config = dict(
    head_dim=32,
    vocab_size=3850,
    positions='rope',
    bias='none',
    extras=['some layers without positions', 'some layers without attention', 'local attention windows', 'normalized values', 'a smear gate'],
    init='uniform',
    optimizer='muon_variant',
    lr=0.00838,
    lr_mult_o=4.0,
    lr_mult_up=1.14,
)
Each number is 500 + 25 x the weight over its row's rms, rounded and kept within 0 to 999. Layers, rows and columns count from 0. Numbers have three digits each. The size before them is the row's rms in percent of the matrix's.

# up: layer 3 MLP up, 448x160, rms 0.381, rows 132-160, columns 0-159
# down: layer 3 MLP down (transposed), 448x160, rms 0.158, rows 132-159, columns 0-159
# gate: layer 3 MLP gate, 448x160, rms 0.352, rows 133-160, columns 0-159
up132 105:463487462498480478463509509527520494506482479492481525524551538545500469523483506488481497525482485503482523468531503501480497494502488464516504469521491473458439519485493459502505468489517477516505508466513560496483503499482489489496497436509521473522527490509544465479491498518534483485513477568506530467450496556561492487518506507534514536473482516518511520524518500491557438518501480525494497484458517492498455507487507489500481492533521498480529487443516502492504504529460498
down132 110:500500519505482475510521462496454508481502549505533488505515499519525474501450522522557488523520528531501501516530544520521463493534480546477500506501509489472492515519530508476508501508518487469478460505512522523507498515508515507511527503531520435522476457494519544492475448516504476456509527502506507526525518461511496467507490457514497509502488526511527478514503519514494414522527508509509516455467534483508524533478487533477507494516497561429525555492504510476488496484529517
gate133 113:518522507487484462484463477485424463484461492500491505485527516483492471507512480488521480507522512469470494463472459502498516501467526536505485497470495489505483458520484498516465485493511542505497461467474503520511500513537481507478548479468526500478477512517477507450466483536518472519481464526531477542472541513507552522476504550503497510495480495483491476530479505500580503530472508559552501481494521484508500476474485490547458491509478512524527524503526518490499483484462527
up133 108:503498515524505498485484537543497506501519536506465474461492535465466537497451488496534499482455479510527471551548497502509487479508464510503489489502511454510511503462525481488497499496494516499538512471466499518508527494556491486468491506474500502487509481540508545491473445488534483487507522566453485483501457460492488466480508505495521453504446498531512490473465538473492521454483522502460488538477526512503470476538504479491459481473467521514500455503487522470482519487511503
down133 106:475525495543479528468483484511562482483455504495508469469514504525482513459473503494506479463495504497531514523496486489468470494477531483437484457482492459512532491490501478481476464482462529532530496514490508494491527538548483482511486479514517484472536461500526458523505494466519481498511523468503529468520520522528499435483512503516528477490459498514531483503466507445472489494491471479508520464500495510471473541548451539527514463498519507477459503495484495498484539514528474
gate134 097:451494509538482486482500522502450489497483536496511469543502515485496494506480453482474531531528527551500478518501474490515514530534502485515463497510516489519533470507483485566517468505512469510513461505441514528482516523505523479496489505491501515439468508545492485507501477493478492481514524466502460467554522537476521444487480512453495504476563461501513522482492515526548512535518516492495524474464523529486498503512513538477530497498478490450522499466505502501505520538473489
up134 095:492522556520479490513514471498485504488477524503514502560477496503498493490504503521506513563498522511524474554474486534482491504519511444506512523471478524499557502519474476516506510493517484514498485475496449526501514484540506490515483523505480512507471511505473501517489543486523528446519490480507500493560504529500500472466493477453526488520500482486477507510508498471519523513527475516487509499465572474505462510471529483458462513547531473452516546444455522508474529472479513
down134 092:460508468499508518544479504513546521494509528484527487479539482509531524512492503453452499489497483523506508486429500491560483515467495476488518513488503508487504469509535494438495506523505526523465480522454503515495490534498492470525506503509488539531465487488509514562484493462482520479474536552479480542497474472477500475503560529523491508439493483484502480489460502542489499473460496533537525506478497498496483556490508530486485525504512489517497496486490520513532503502563498
gate135 104:504473446484484484454451517507432513508475521513518481510528511492489484530512530547464522484465461527502480506530546510499565480481459485467498527519514504510490516508542510492448566505473496492515497502503499494468488486527462512521524446478518527513470499502486495528516523494486462509489500503510495506511496523478460491537464523498474472495481493566488542482518498481469549540466502519535491520507474493472490514503491529450504504460512480484528522503515512511519475505510467
up135 104:509473491482491480487479519515477496516534520479453520521508500466517519567524523462505471500512521476524489527498521490507475485473512489526481480468440518501489472488470475464495462486475506476547471474524463496520473490504479508470467518484425459509467517560480463493485497517515520498452472506505482495508526493493539521501500524513500474485491470499512526511545520543468489516537501523479469526562476497512524506521490472510530494504466518464468494475467485550481512487527465
down135 108:478483457508483524527444542510486495494506476522518484508507483474555496503483515496481498469486432522539468517474536507482514518493505458542467485508528466485508502536470433496510554479480480545491491505520510491502522522478509486555496499516516536510482460515544523530478475473508507553492481495518476518456459490527480487467492524493511531519506511489472525522459502500498502460501476504463480525529486526475512474515495519537525506476473519488511492538545531538512533512509474
gate136 112:529510488531547509509495480509513493505486487532512506471519487493517518465501509516490531507526446544478535510509487496472500530524495487574521506516502452472514514527483470521499565497519521513486476497535501499477480487513533497524489509505549510505484511506525484533453458452512511485523538421498503483479499473460471525512512536496494543509548462498462475482470506541494478552508501439526511502481500507512502479535529473499501507535484506461460516513515476495484469511494480
up136 108:507485552504483534509528504537510525491466521490478506517482488497508447520502501495502490555512537481483491490491568474564520484513476493480491477503501508525523505488523505507497457506538534478518529482526460487527467524526475469532475494490491506505498535509518487498512529519513531509501478483473479480521529501488532514542492536456489471471503504519487498479494536434493498459489466468548535508471472487496557480482497501476476496484508551500466473454425471488514511509488499
down136 107:481516502525523494522527516499452529492531502539522500487507527499454480531501468533505509497469493468520520463497496508513467516522457520452508465467471524494537514499550520496501481507499506535537550483485509465454461543545526503514485495463471520480511497477468499482498496525535473499492447515468495544514486526523516457504467502491499470518473547477481493479512506463519541480500508512472483530489455457443485514500525485500444501476520507500509497484506456492506498454500465
gate137 101:481468442462469491490495534534491435519509522465542520488481561454516498519470528478478491511478473508518511505496516502514515453524474483474467503483473468497508507485451516538505517471492492518530513512535531508507504491500488499483498462530506492503533501480513474495534495468483510513492505515509528466519519454465482509536530538467491462475492488527520515510542506491498479472461460496509494476502517502528473556499497519540526497525486542564495524526498521449485463532522515
up137 099:512499483488497463449492506537465494558493492508500518517450539447533489523493508476446513503496489492483502492480512509493516474487486481461434504528488531532509522510467526460521460489527546519488511510488512497517490520515495463457490462488493506511505513511533486476485520494564544484486482503485521489490532511495510527521516532498551516427487469470526510473478468484521474507477481468500488501509542496546484548467517477476489497503487503531505503537516528496488542468457512
down137 097:479471535450502518472472520494505522469503540492504522524483509500516568504490517496529502492486525531502509466497509579515511471551496440534497508492521468500494474513502542469486528529542548485485502487519526511512483528479525502564494498496474488498568473505498487497504549494536515497484477533490450470477496498529489490513479488515513507456519507497470485503521506476505532530459511546462498512507472523497519518500503494514502497503494490564529487492537478488484505505486437
gate138 098:493478513536519512480469546490509536473476458534499540462475515548483505479481535469475558518437489493469514484502538496487514492483499511497483513426502513502546503497530500475486491489496544499504531536488480523481513504517486465494528478531494496519515506513521478513493562521501518470523536536505505500488487499543492493525486470497501523500482525510514477507500495489490541417511498499500523489515441522496530482488540481486504486491513526535509523518532516542504475462437495
up138 090:525516499476504498507482506515493539489520478514497519492531455497473501520499501491509525532447525535467458489494501527494547521469487499486497474485514458445535430500523475506544530505465520511529518494477477467472525460522513487471534469501459527531525525546524473486500540525534505499505558524502531498493427461546496499560509492523504508521501502447505479481486477497494495480485496506517471525485496516490501512485486508500498470501508472484480517567505476504512508493469468
down138 098:499494449513545491482514524481507496487511529490514467469467543504475482494523536530540527493516491542489498529510487485530521512515457497527488485490490524489533470507524513513514459485462500471510481503459498530511556515505501509490503495514475507535550520478494512528446518494516475494495483510483539509421513464520502490523510489485537502495483506518529425503466489466489525517486483505509465475495521520489554456446490486562531480480495481489487499489511476503532493546463477
gate139 099:493548473507516484488526495437490529484499502559544485490501483506511479507509497477473458506501494495497499529467519541494509481508503491545523562492498483457537507520462459506480517498463536470469473497516517529547484467508510515501519553516468458519473481497492532503475523541468443509483512513490518485473515509527507500521536486537490466544479484495502485518516563519478525535488504518518512468530489470518485449526520487490482480481500487525543479525537539521494486483505496
up139 098:493518505526547501508506547503491483497451485499489485471524511493485478412514552510497481525515533497480485500496537531498539515521493501538507531524464472490524515491463468514485536489472507477468496468508499515536475470510474479528521551539519458517500452496488515491475480522449499515521494524511496490461547492495513539518496527520527490569495458514445478483479518520489465531521525534487503484522486525503479484517492468490510479501474482523518500532506544496486471531485479
down139 099:498507509501508473527518493494480476485501486517465469458508478467497486485509540465514453530504493558501529520489512500537528468520507481528491486538497515491527512477454469451500513524519540441502520498492501511527537494444488492516548500535519443496496491489455499522502492533448482475506477573485512497492512470461483519524493517468534480500536492499472504524534520532444497480480514522500444534470479501513493518487510502493468523484493501533495476460473507532471480483506517
gate140 106:495515502479515498502482500518478471466512505521464486485488484499522514453470529511479478504459499528498506500489455487534511487465479488497495479466525491515524471515483475517456492516440465511512564510473468473522480481514506497512476507515523490573514524505482465537447511518461487513501470467514479567467479512475506467464514513495473481544510492505478522519550492573489467505462544500515488497484496561494490534468513501518464478503506519529499465506474487482475505511509497
up140 100:510521527484491496506509490503502549525475491455517510492465490479526520498511438482510503514492488519485480468496464436518486518490507459456480500524511504493484472540475471502531496494501515526516515518524496513478491510523511573502500507545479515511452485497476540497526507508535444491509456478533559514461537474506509515531520492499470502486481514499543509533532493484447501511516512478479534511501493542478448492474499532477459514449447517497486474461505499504493511498542526
down140 102:510475485481522514479470512504493473469516484489536508509502516532539516487505523517477475535478513533472486481483469537534471507501540454526520505483535500477528536512523527529461473494508478518475500514507514483529459513507515503505494515524525492546511495583470490525444534490470503520494498513504484492501471537479487439486469505501495538539464472489495529506487505490499479534419471495501478457493488483510478482471523501536472471502548491509529500523520509497504531535442503
gate141 092:509501500497512498468465521473450523476497505484530460455520491489501512504475517521538471519511520505490491510524539502504501476457470527517499486472505460535519476507501482480466495540480529501535487493512495518545454532520528490512510500535508477519476563539483465466541500513521519487484499469550501476543503489466483513515514506562473518515476462513517484530446455514467499507495534525515471469511478534443493496518536531521445503531479500499478528489517453502517487495495511
up141 094:484511549526521449475480521498482512455517490493535505505491511489540508518518499439523494529531540492481477527501518502529533482443458546487537467479497486488530486517501490489472505501465514468518451484520548467527446480483495484549507500510472496471490509463459461458477501510503488510489537472538509473511501476483528508519482487491519515499527499513504499536453499512489522506500509527534491532547469533453535514524506492520449524549505504465503524480491470495518507480483500
down141 099:483472535485536468459458485532508511515513458480501506492510521501495510521466467484513514504474504467468529520500495472527524441491477506495529513501499458510534489471491539531523508489479501567484499524507500500484465516486575443518470511499470470509478487530517498490516518526545515542486482494501498576510479493446469514540509500512501508497527501482498508521517494486496517498500452474520531504495521488502564515497507486444494520541520475501475482505509544510526470466523520
gate142 097:514523518499503476468507459521501487495467502473503469486496512450543485502504499479461504486504482475522518536459484484491502483474481501482512496494500502501448536494502483523501474509478491502518516541487548530480487486491499508520525494529432479538486521538513437518499472481459478534475471477525515515467525460505505507532507470511491522548491499469494590520505505497459500500505475493509525498533484572510475485483541483508518497490487517504457514467501574500527475532499494
up142 099:525547486497489526492526503497478549492519522488552448485508506440483499515493513495496511466485521472519512482488464476483486470489514498489496519513510495482497515485510428544493480486480543518496507546498538477488480481460494491530477494509485503520512511525509466499482474499446457557476439492461492458463473494533554497497498462506497479580499519489530537496483505508505494478469469479505532480507480527531483493470497463498509525492474531515511541507494512491502513524545511
down142 100:519505488480474517510433496484505496479460481462530481489523506456498522520473496506491535507533517546477503491484487516529495476492500520443483496528508493467473482486517483485479481477531527524533482502491544486501469509469464458528482483567455500480472520503498477553501505540484460498504504502471504536479492460513547498507496466500497525498514518467483472514480510481512436498444481495502516499522519531480489504492476517506533517471537542541499474502495541483548488525547527
gate143 103:514525475507508524520457472527502511511517522489498485485506490514524492514498522529519546526514522478500498447462529490452517502502502493481503510514502498477543487526466500468454508487492499446498454520492508510522506479572525506532460468503521509499491530506490499465538503531470494485497524485514481516477532471487507505533510478501502520533506477509506434465507476429486525511510551511475500497544485477496496510518520474494496516480510484551543457450507550505526450541479539
up143 097:547457491493512466500526512489490473485496477467516502478467473554511495437506506464484474487518492481474512523500469468508487482501492503527447484452502555514500478508460547522545499486519494557486496509499508489485497486492470468467533530524481497457517499486472459509467493477546491513505535512495500497489498528485493498565506497535485539447516496499480548515527506505498507477506473484522549488478531510506491506545482541490472502456481520472467489528514468479504475512545473
down143 096:529492495504468473473475495505522484485522525559538462463500489462505526490535485457500478510467495526488482497469470517489463526561499484517500465483491515470500502468493460503504503531481503474462526493521498516511520496554450503473552538507524462450527500483511515477442456513534496488464531502500519463515522516499520490523495508468511480494509539513501490525536506554482532509465499474522518493517510515540503524508463523480501510522489488511459486493444478542526492503489459
gate144 104:513537502507504507470495564530491520525510535499479523475491512526497513528518489510519526538524498497482510541455508494480533562503523525490486507521513513550482467490526524478510529459464531514490520480479468471477473476487503489471462493460487516514458487516498450489490531460440495489458475501490531443496508525505501519498478459476536460460530510463505465514502501467458478483510515488489470491538523517494542515524494511532498534511502532516477495513479496460526526524459510
up144 111:457504545498486483520547498474513487475478490485572463484485507495484476486518477464556475446491477489490497477500490499516513462470501501533491483498466468465479524468474492497553505493517470537474497492525505512505512471436516473480544504506488478544538475460512506493482473544496489487532515476485518479498523538485515489496507494473492528497509465513507498495508498528563492501461477519538531471468533515532478468464510482494509534498447460502513477510473511471495490502453524
down144 106:536479502485475502484516498525513497517547511519530533431498492525531472487518504490520475543478508496487515533496496483513503474499473481506518436475500523503485486507559489510502483442499499498494531502507484470495516451536456495541510546511531490541515485505495438515516444536508527539505530477496470507526487549506472525510484522485515547531525453519539501512516492539503486495445503513479479526466508530471510467477517487509528517491513473536449492484478519502501478498515498
gate145 098:479482449474485527499509498530467543467489452512505525493486561512499500501499502529485529476476525473506467534498524512535502522514493496460521446496516526427566472481508492486514477500479538532543499537501469500506504464499552464503543525503491462541504512487486471509498491455537492552500504476541518497493490494510484498480537507479507499568503539491501479492497504463468487479473548488506515543512505483473506463507480485495519496509473531508519507460490485500529496519493482
up145 106:476507475472520517483484534481514548503494518551499479467517538509450514502486500497505520454518514495489508501474508502500525432496443496501464525539497526482521491525523505511521525492479524481504510480473503460453504521559498497482513494480532547525479472486471492437481517507520437512470523530515545481530510486523498463488477495492474470519451511532515463463471526524503528513485478511478474538497508469500521546501507519528554520501507492468528480484492486523517499469503516
down145 104:496465533496474507494495560453498463502492512539525514508516547553529480506497495460499574467487521468478458489483514533504524497516491495489506519511485544478518475528473564509499476466499509518493504508545509509512470435501489440489519529518506513493457487541479503495485530488497490527524474529479487536497547527502485508474493501501443487502427496515501497482503484537491483477514540494511502520491523482485526554490512472494485486533500508478482490452476484494502480495518510
gate146 094:500476552483487539501493489498543517487502498477536512457502525498502506461481509505518513555427495512485529487497476571432518504471469484481496489495491455490503528515472505453489511514523490453469505531514487475460526473500503456474501505536505495472523492513524479516503531506497518520449541486517503484504523514479510473527517520479522521504455529540495519502433487508486562508473499511523529476481476465538502475482496508491489497488557485530476502513491464510492484499510496
up146 091:514466501504517525476514504489469481510483498492526530482501548438461502486497487474437534458496488535502485463531516490499572490507524492479496480519492528539494519519523517537502462519512501499515531515512476471520473498503506534422455494440540518489509489481499517531477492498458473491535510498505500508488522510526528480492528499517517493490527484448468517478511527504487512462532488527477497477490553515491554519514475506508493489531482522552543497513519500470466504514464497
down146 094:492490492547525474500523479502527486508508477500485458464496524487504504474478531474494503499488487514467508511498541540514493511492500508508498508470544510508481477531498525480521544450497515541507523496507542458499443446549450528493508458493538453488454457484488490453521517499506494460519511534519535505498508485527497538489479501513523521542510514522483545512514515505485462491506530485537536467554524513494487478504500520470522484555473512488489483523469519497450519459482476
gate147 092:443496522501501517527560512517540517455455554490485489472498486513489530511489536499510480485481487476535490507529490532502528469492496469555467480492485494466521507508490519538508504517512553501526507531493537495519490507517560452467527517491492503492490499520500523504519481503509505502446512480536500525486523499512504502543520467524503512486481500485515510503516447471511498517495493503429529490478532492490498500543502513471487484541528551475452558481493485447524496526536513
up147 094:515487503511495477527549485533526532526524480493507505484520495488505531507478491494493485523453469478483523464485443503496506458549526520545524461501529520438481493519481484531493498490527505509513470485460503496479502497487488453514514483503509511520498507502496524532513522497492476515432501478568505534546512502545506494491485486490533538543536504501489505509485497476528472458536499486456490483452565507498498516491494516463482501509503538504479520464503449501537505496455542
down147 090:431488512467502497517508529546510457498449484507498503445479475475526503484481472437552473503481500487506487478538529441495532489496468506506498463522522465490547500455535471518493479491491546471503485476473526533523507500514527513481512485524511519534503490525475508501494500532512504502467482507519515496440557532489463496483472508507472479479495494470504491522505530499507508500541496490496484486491574524491463533485485496470501487537516507509456507457519514520473507523519512
gate148 096:503526470476466489493483478468522489497466517508499533496546548530533500496522484476453505496456476473500511497542524522492520514431493520484518538490469495493497513452526479498469503479499501510501488522488450493531517498584446450495522493483497527550517550505457474472479464506510526507459525551526526469539482535476488461486517516510516495498515514470525506482471471491514499478490499519453474489491493500494483481497537491500484483488498504454493491537465495496489493479476484
up148 097:526507526528521471492507522527492481522519454518531490522514441472481521506499512547518526475493512507464443512488503536516482508523524468549485508467507495507527492524489474497505535521507524486539492467488541506467488441436533509535507470517547487471502488486509502519522497524455505480508503501532441516494486435492560548506488479489486481501505529496497500528536498505477514519484474508514474507498495545470512503528497504524486536498467459532509509525517501512543537521537491
down148 094:536489503481477531505547480513484488551497517539485525500511482505502468482485495501483502503522525515505493522497507515510493484473503476458505503455465506459525448527517510494505493475485542471517529460550545507517495470559511506496501527476492516452496487478490556491457523543476510517447521472442510553480518464521460502532494481494479464514501489526494477498485476492508502448503466537515531482511488484483496478447510516470492499473465480490472515508513530462512509549514468
gate149 099:494469471483528493484500479490523493494524528489443481508547552506523492506522469574507496508518499480522455488530513444496471506484532517506487479478546517502515504479487509496498483489530457486442514532541487461478531512523526518509513528512511484529510493477481494517529508527479541475482523482513560487498483520529473506492500500488503458486496525483489499501491513454495532536530477517506545472483524504503560548506501519480488504476475475450505463525537506462521484501528548
up149 095:512495493516466467481484516470501499493519448517517490527493458468490475530493503491491530466503494470506513541480480540517516502495502500542537513503471507502535506472513503503483519475492518504522487510475523498530528533482490516471488473473503522460449517555464508520481493443458466518485463490523466495484527509516515507526497532507535532538474479517514511488493492559490490513476518450519485561525505515510486435492462470514555524520453525493472510458522484535539515512493524
down149 096:531512515466466514477483519546467489483513488493479516478478516469553474521510523545512472541527496482493541507510535456513518426461494495461466488484497498451473460500485480530487527447484505504465483489494478535458472487520479506454483525472495520474500462522517489493526503531530494462524495510485515483479513485535486554515512534503522488496459506552477466514500488517528498496507507514463517463475490520492500496476524508446514483547525530504461502503520530516507492471482485
gate150 098:503490483450486517517517477503494483471524490512512494541522509565537460505552489523534481472501495518513483521470532499491534469523498488449493470528489530495498481511511500509502524503518492466479476519517490509506466490546481530492457453544482486502511516505481516507521476488463500491446481457538464499475470495464470528509532516458483505507491479490519526529517475543406468485527518478514467477496482530479522527512514512495482490488518528512450506510472491520483555501482503
up150 103:535486511492519472488480518514520510488438490536457482543521501528504493490479464508480516528478510520573485491516541501504522531479492499517502493522511510487500508502469474526479481501503474512436520542510499500488496514513455503518492558474534534516491474505507486525480461491460485525501469509537505518480479467483515503489518506444512496479526485528540503531519459508492447483500498465449480484526461532483496516502525476519479478467530479481486507416543516531506479510513516
down150 104:504480469504471470496524513493487503479464477501528480467462504508500482495462526499467456458493498520526464473470501527518508539500501478490493457499497486497508502532482524446516456504497484486478482547487492488464492523545502505485490524501511516513512474467475443454469465482482463511459493480520461526481487501539498501521485498510478512511505506454542493516466434457510538482486520459515480476523529481515485497472514525518514472551497440490502531471479495497510472547497448
gate151 101:444542518477465524457509531525529505475512535498521498494497498494464534482494507508532466502516471492519506475539561550491487514536502477531549488484480473531468558507477501530498482486476492492549495491488522489482546535476488479492500518526515478468504508515483504504483492522472455464472531544502492498490537519515464519547468508449481517480513488478467509483481505489492477515468502473474481485507508495436547490526523479565474515532524477510488518491495478512477504512491478
up151 096:527514455512514496512511471503486500524463519504452483524508527485509442520542510518457531479502518497460489541505467481511523487505497463517464510510528548474500446506503510501512520516472540495465480536504478508497487459541526499547484478492491522531496486514497459502528505483514537492508474428489521490514486506482481441507528524526473492474507495503529485497538459514507482498547544506551468502476467489530500502441458514454523518498524522474521479477527496478492492507488497
down151 098:524511478564521487526456510510438535469489513500506478528510499504493492489501499515501502464473510494477509481482452503475464500481458501490511490490489489498524504537500467487476519483502474498537513484466448554493469466487516491509457516512508480507483442512509485511490518531506515525472455451503502464533531475492514476514527481495496475495449500474537442477515472510512498459502508537508493551494530541556520534474490501508501497507494546520499537483485509507538470476549463
gate152 115:507507509562548528500479503474476506517504512483491528462485479487469518481503484499496508507522477530514497529492513523500536511465503507539488511508477520504477551511511515520445477524492529487462508561496497527495476552461517499504525525469492519468481482553493499487518509514514512480494500490534536491508516510502497508542480528500510508489505528466471463500500503485473392469487503461528505500476512495531513533485510554557534523546492505496487520520528487535462510542504516
up152 122:543506546552492496507441484486486537493472499505506526442527505510497490471531518513524488480548498487473460500522477534504460526525481519523498523491497473554497559493498517486494454468510530490501498515488504510511507525519509493543547522501480497484512492536516513475485514523545484466479532519494524520470531522491473516528501515503492481526495558512473531509538532478471415489504499470487486483472473465529523509482499475507513509540506500524474529493455462513482520499523485
down152 111:505468483507561463533480501467458501503488498486498497486553471508518516505498524498499479467485473473527492476504539475535517525472477469524516516523480532483539533492501482496429484508521487520511520496540460478511467550500471480546503530484486480466498500499519504490527468525507504499484528456515463501515534544534485507538484525481506496543496502452492468499543509518491435534499468498516494529482521477464511520514483481524491521536472460515491454489493519536474509530500527
gate153 099:516456534467491496500509493509517495469494487477541515551545507525506531503471518486434490507517510507520456542488509528495465473514472499526522468526546506483508471507516496482497513470553546447541484532533463472501526534525524513505479484508524474500475494535518550524538472500492489502492497483517530490530460485530495509455523472535497525501518507512515453490504472529472484503519520531507486455524532495468513444494487512486548508453481533483512519475515505467510500519498487
up153 098:512504481498475496514499523473487553532463470473515501518544504494517460510495466512429502498511524467488468518500513520493479515476481480508527523525501496511504466512471471476461456471535480499461511495536482483517534467506534502491477516466485486501503507517499482480478544514517516503472473507498494437492478527553502501512516474520550493505554503527516497470500489510545459482553493525504474446504505467463493534490467497514506502512495500467503472434522488532476515475559504
down153 102:519454482506474540477538493518473500464527523486492539501481507518498520435491527502512512498498537491480467506551501503519517496484483509512546513519489530524463495510459536495490501538517488490482512574477516520525498532508499501462525495537478484522510502481472564452492495529543521511509466491492578482508504529491492495484504488554520514478524515529500505506499491501502446506512522563513529472522531482477499495468483530533521463461520486501508476509462467526513509507500523
gate154 095:457493525510517463528499478507506560496491512492488497480474489526457503516448526482486512499513518520510499511497520543457488535558523470551492469508539480453491490457464505474543496508490486494483515556516502512532552460490513499454520526494505509466499514484530518481503491492490495467452505509501491460522500491474507511499517502482466524507476457495479513517522508452491499527482549471472527510520514485506534510449435491483495493499472494503483470488560532472505490482457502
up154 102:498503507486478520495470521529498461533511467481483513519538519474522485463499509512516525472493468539525526495559497476467446471485499498488518520494419523555535519501526510551524487496526520521481492472475549521477492536502498516490480504517483526489464514503491525495513513520469471500535509505473497506506495529516495496461576502500534518509469496472517517500461472506463481479482522490520524515540521515517517484544544475532452479487484543482517459516483518458493498508513482
down154 099:523556519536492469514505539508474501505486453484471506516480514469522472511508484540526486526498540485508517513532483504524479485525518515433487516475442539510496538474552483489489507491461545487525545487467488497503501544524497505560475456498484516550477534502532490542478458487513499503509533496490463478535472488539495507486515481486481509485526493527523486487501454511493514526479504480488503526508508519510481484485514520511531542541480498477469485452520507493528517513483445
gate155 100:521473467538527492514508526504464518451452493477472465479501519559493571479503515527487515471511523514513514515518496539494487476533515497513471494481527515471531535530556477524531520468487509529564473520476490516504554515517441521499458461481528511506510486484489507472479503480486536486501482486482519499498490494496518488520460475508486494518500478526474484505450502504490513453502540475524482503439493475499508500446476517479506515493552497492513482466488518513487476487462513
up155 095:537531523479502522511524497545470548493503517470536520502503479486481496503494504493521493497496489474517470514460460487517502481413489534501474508537506485572526506497518509484582504463471509516519493500519511470478489486455511485513484516476533526501506459525533499539519493499502464543449508522497501506515495490507474515465542512473494476524471492517453500500521489485501474536492512487510531527495492537495469467455442504529488515488485552496467497520507455488501510511519476
down155 101:489455465485487469491519479490478491516503498521495484535459525456508516521512519519468476500506520522490465513516518470477512537497541551466431494497508470546501517517543488505515517489484518511479529499489500467498464497441492497557554516507439522501477514486509476489514476489502487499556479510535517450435463539456508472470471497507521488470529471533504499515530481469501498491527496453501519518502486507471495490501514476542522506492504473511499523513493509516517473448508497
gate156 101:471483523528515459526514552511489474484490514519476483542516463487489552474489476482535451511506474563456500493517497549504508500505520511540500556482522540532489488531501502500467481473510482473458477463567493504461449509520505487546502492489505470514448491535512515501495486484491510532490498499484524502465487440514460465465484475495488507500497509541491492503521522481486492524496496494563490473472492494494522494472477515529501494517524560514489521491511499494495494461503535
up156 103:550499479502512518463498490492532501504558474477489512455490514503513479537489504490462530516478536506505463523509525439499488472496511456541494498496534504496504504461473476503522488515495538554576474540509475549510518497462487469497500505485500466498552478445455539516483533510470498494475486545485485512494519523500542511516528477451494486470527522477523506477491510507480503492509511492474510522481499458480489488508548471483470507538517503458498517488542539489486488514500495
down156 103:491469487486511527506489455441492530442521470503473489509468490487485516502490500529513492490473464486460448519476521487488548481565550514495513501466445505524539534525475488510489490522462492492495501465512477527515522487516493491530513492456503486495540521476470525472458531448460518465500479487492526471540477537480519502487491488533524492514451555480519484527534510480500530506528497524483496456505513499499519491520519487494501512515492438492534505514504475493494469526482523
gate157 099:519476472472467467510524505473475510508465470469482463518511528497485518476483542534549505481497461512530454494487460454477482512543433495479494540491504495493505493492502533499488482501493561530463526485460488487444486519506469480490450521499497508543475530455516523476476479487492500512505529478502479528521526473534509476532545543523525478488513475478476482522516538525534501473521517498511504513534500506495484506486536468483510486509521502468525485508509441478495487510504550
up157 098:467487510472539478520527547468510476508537507521533503491535500468501478490497520480510508497505430487554509506504490491473488483512483444485478544518488534516525502523516517518498520516467495534513459481479419517479473538520517481448479514511488476516522527492456534475536512511507477517488520439499476510514533489535497488565501512485481479490514520525519493480526522513525522550509521496534485491494471510481485483494525455498529471475499485532498456470519499504461470513504496
down157 102:457510497485480472487505522456448541509511504461526511480512517462519489541480542535494491450557516502534464491484532503490474510551511485533482473463485532460469538473498516509486481502490484478524468489507485473517485487483502504476515523472519522448501479513489487473519518501495490503508534481547465508493485505470487503517492505464458502488543478482510522453502533499464491540527527453516510518463459481501488442499513497482501492488556463495526489527533490501484460528515478
gate158 094:508460532485511460456511522488475529490541522505514495507473416493531504494496517499493472508514435469514474489488475489494500502484459486552495460474512515522479480540505519504518515517485514540489504477503482500507501541476511482504512474515492453479509549478495524531513510466459522495471514466509492503506543498476522465535515494456527528520530501491548519503443502503491469462492508459535522511517499489549478474473508508493505520480465518475481450519453496521480480489474540
up158 101:496526529497475494499484516514506481481511457546469518479529542489452445519510489517478505519455497457464518501493506516524501525502487528480468514532489451535511498519467470493521452527525479542493463535453480508496459486515484455521509513460458531508479480493542518480503513492469493503457500530507545500481522532502518526474479505527540458490449494524459485510509532501498539515551485545463502507520482503496492465494490520538502486468490482501528522501465485485511503517495461
down158 099:550517521473450525481438496514499502505529432507478483515443506475522541504510529534503489462470490496479515494462497510480496494491502475488517482474450504537529524497512517485509536482468511542547521507443507503489528507501465507461503467513528540502530495449512474484519487493494517518513544503485526491476510547491518490498485521542531514534485509497525499479517525488477562502519497532480507501520504483520470509525502481577512501501504476443513472478505524479485502529500519
gate159 106:498457510512457462497453490495487506501491518478513546491505510504507502493498509488493521487487483493508487513502534498455524534438487495519504499501547484513525491528489510511470443500489543512529465492495524492501483493530453495475487539521509492506513504530479491526525498533504483548523507439487553489479447510505528518496498492500509484522523534516541506519516493533474420503486502495450525489531491509479477522490556542530494510481474517536517524470501548508566456521504490
up159 113:483494488519455480461499522513492498458526512489497511504548496528471478456489504497526517524515473516491469467470486463494503503496483478481492531537495498495511469515499498465536552531498464500492494511493540510482541533483507476495468490503503504471514493525459500491522533497495532533478521484500521557513498465455507505469482484473464525454459467550517458537504476476517494502493481499503490492467498487488504516530452499478517502511537543554483520540490429438474467485495479
down159 113:488471497498478554474492487535472475550507548503499494498530489524541480508477468499525503435546460510492537512479478489500515506507495507464525510502486514452509500522537446484450510500484482529552480511531479477480508500514509478500501514455470507538471449479461514476499518486495551493508481508485456540458523518481530497493513496465533513540486484497507467453526474494480499493496493522508500506518500494475467459534497514514477529523522496494497484481536434473506516458515490
gate160 101:502539503505482527482501506467469482504502529502556459472471561488465514487479537515488510527550482478485518491500523497476513508490518542471490521475503500469524552489503485482491462469509468505489472572502487495524459481505523423495491457506485490487522479510471487492492519508509473534451515493463462508457495501495535491543482490522513510486542475499499488500523480538501527522489492464532482530536486471491555514491481449487495516492496515511476524509473528535494460472527501
up160 098:508531472513478460479531476514461551531470521511532485515530515479490497483520528461499509494494542516537493484486477463491487527509508463458508462481505509515477509485468446480491471514541484474495496520516495510517442511523474482505529465502530503542522503523494466485478530536510513460519514477515454538504483480532514506529504429492524480527500514477489481462521486563504521524532517516522490535537481505456473476499530478489485493498504491497462485477470500536529496455502464